Weights of a small transformer language model.
Architecture: learned positions, tied embeddings.
Each number is 128 + 32 x the weight over its row's rms, rounded and kept within 0 to 255. Layers, rows and columns count from 0. Numbers have three digits each. The size before them is the row's rms in percent of the matrix's.

# layer 10 MLP down, 128x512, rms 0.143, rows 0-82, columns 288-319
100:211100103079147169145147115199147134101153098161126153138150122126090093159135132114169111205134
103:065142147122146132100177159130091098165123135130128089086151138128114137191131168049182144092087
097:161101166081120137114086173190166065172124125125132116140138165153113176122147073174105138122067
097:119154172150182160112073166190093157129095126163127112097164188186118125155122176169081115080171
138:177145083151116156185142194116129146116114155111098110087161123146136145134153114145111157174110
099:113108100123163125157112139150106111162177094080139139118142146139118163190119120096200156127169
098:134095095077108131180064155119152127154109130107151182152094115160174142177130135133152133122112
097:172146135114179148170144130161176135157167098159096100213082088129118084110110138148118149077149
124:147122153143120149156090101113119088155142138116165200171118122065165087188144070167131098143117
104:131109181146069129129164110085106132169134126122074145121099139175086140142137142167126068107139
095:125128102167111147137203147100135131141093173069166101114082117156068128098090145154142129115143
101:124109060120180137137142092128171084123134218110109171188118148180152158074156103158193126118141
099:124104131164117142165085081176145192195121110185192137109150145179082140161174174172115120163192
097:131078089101141129127047150176108091126097111083138109081162107112128123105105103152137164089169
101:102128145151114155169213209129119117128109101176147139109127117148101162120160123143131171142116
097:131141105190192140133135081133111114111163153092129115106184195133151160107063134139144096149114
099:120099157154065175154086121118122147126146114206147085067171175091054138153132094140091105125206
095:136076141109130158135169121109072159149197132059159121143093090096124150085111148076177147089123
097:106106110083172161122039102107116171132149107110127055152140121142127142129086188089134171130127
094:077134126101160152178122150164122182065144070093128123123133163085092106129102124176154126150126
103:083121108137145135149191191168113116120187130158145133093101174143109152130149114170078109139140
107:068163166048123153140090145105147106143138078136129124188115078131156155086131159095145143132182
108:202139067130149108163096086071136153113086105147126146137170134116156120106112193126174150062140
093:174153118130120063117082128183109083127099201123169134114125143196073094133078139051147130142126
097:145103159104131119043104113141141094115137118135138093117097135144171175104113222151157155180094
093:141122080139158103129080152180125144131192142152145144204150142075160105067157121124109125080164
101:142119108079115093106128187169182151149137114098155181087131137056149121084097109118100101113114
097:137157080079109160150115103214095128111123187152144148137132138153162154127110136110165135164108
100:098118121144148090203196182090172148104155102170180086133155114142139113120158087140128096104109
096:147119187086154180118153131128117136109139139143135124180115106086111140073167173077209126092058
096:064120077118091121178093121100111097145134138125117124181138160105170151164134093169139107165133
101:133146097158120159122037133086146146149200133152182177151145140100083093130161141133093110115156
106:086132156098114134098202088101171119150138130100103152190110092134108078108169141123120117190131
100:127171186062101135122137120111145127160167180131118144138155129156169152101120051186100120091094
090:146123103161197123144096145118102144145139124106101151176096147152094104065127101090118152122101
097:092098144138136122109086091097138157105149147132192165154158171093104101087104097068122131203114
101:085082134141134154164111074162115144120085139152132100146174120121117131152174147158140105106191
098:102102117180114154155103150090096097082137090100146097114159185097103094145141129135089151112107
100:142131191079154088064089130131161117083139144126108140112161103125138104058121122120155091107182
102:167171116135076117133149075164153163123165094107155078159176116062158124115093141118174166091146
100:129165101113122146123097133112159155105094166135143137136127133135087120150111129150120130141118
098:149145104105122138104144095114084116106162123174104135092127113174181170139108188099087150145119
108:132135110118121136108194120103101150143234108141181114086130143143146130114109136141133090110143
096:092141117123093194070205145129094111157122156132076128154124089124127115077155090132148107104090
099:147159135073099048148110153111166154149116133096111120157087136089131129106096148115120064145143
095:184138155169125155135120130122137100108115126133140104136104112160152174095091070188134102117154
096:095165102135095086126163153129151194139189118086169145087095163177148164100133200159085187112143
097:167139097145125135136102126105115151158097113141115110025168123136101110180181104114135110163094
090:134142124114121039082132134146118107153105098104099075137121095142143170190134157159174148167099
103:147074147134136104091205131098167106133138151138173144090111110160135127140149130097110165168106
099:117134143117141142220175079210097164126124183104175101149115121100123132139131140115120151148078
093:176105065166144116153089181138081150118156097201170105123110074130120155113109153174087108117096
102:107157148116074160138097080100089170160139170114105083124109168132152085123181179167156096078141
099:054141165187043103134137117161160177087114091131022113111187091052140115134125166149124118111136
101:118154147117105150145161094073150158111117178183111155089195107118110091130091138121162128052118
102:113090147132122175103064125100082108123132110087130121098123199075100194084099096124131192140123
096:159133146090110157102043164148093073165086135115081133083141139172149096141145139139104169147128
104:108074150132132136108061088144142093104154106066097114092081118136169217131166116158102174111103
093:183138161120036121078169158161150102110173162086133136142113111155118117124089134146097130118113
107:155122158140133116163151117095086131172082140179109146136135148181074188130118080190189138131174
097:097065096097113083105089165109177090097108109131140146131146085098159110127102120118150191146138
104:109111144141113132074165114122100121156165149110118067205196073183118138120141103086182146069122
096:148091175114094116152118100158185112090167145135181128144136095088120159167155085104060164097134
114:140095121117158104166090204153162167147070079121104112106150121081140131123142126169139118150126
099:130096161059149154118126107147134130153113145091154135095143128165133148087138156110069128054210
104:100109087143148097112146176178076120097093113116086172121071159218163147145152094096133110131120
102:094093094105125156094118151150143131148068081161085166148108153162114153089155116105109067131199
104:134074156108107142152186190171114115115112096091089166087152125131142166106134150133158094106155
096:143158113163170117093116091185102159106147118170194120136139160131121085128125135156116126112113
123:163044126099123132150219100093146199092090135114110146133071157195074148170147145142119095117151
096:108182143145161152092132133098079117085108140065159123122123117159189124132087145115131148114164
096:100173151091105100071128092112116145153150128073136162137115110141061149096080188132092114160136
100:115072107138164101171108078111124208111146091038110109166175110108097140132090109149165113118065
090:140162124080078128114122110166130112182133087137140164138165102117102124159176122134142100169183
098:130132141132113062173180163139089175129085148128163090106075147129110114107123119074141117152082
099:082103174096203157148168124102135152077118139131127141075126127087155121146160096086131104148128
095:138161159078128124171186163133130151131121112097109160105132084096143194115129130139106151209121
102:155100164083137150117099146149135137133125148107156124183148082159090124079197094130099190138086
099:067158192106098115145117191152150104145139161088152088129107136135094100110148127140109102137085
105:190151102127131165161114201083042154092143102086142106125158076068194110085141120088054103128110
097:123125145112115123117113170103136130172129132085203139123101096161153138078127138086131128140170
100:166166114126135088097159212105127092123116135164151155122099121132127121110129124137097101138105
096:120131128123190107092135193092155108113127085127156067093136148105163091140190106143052089120121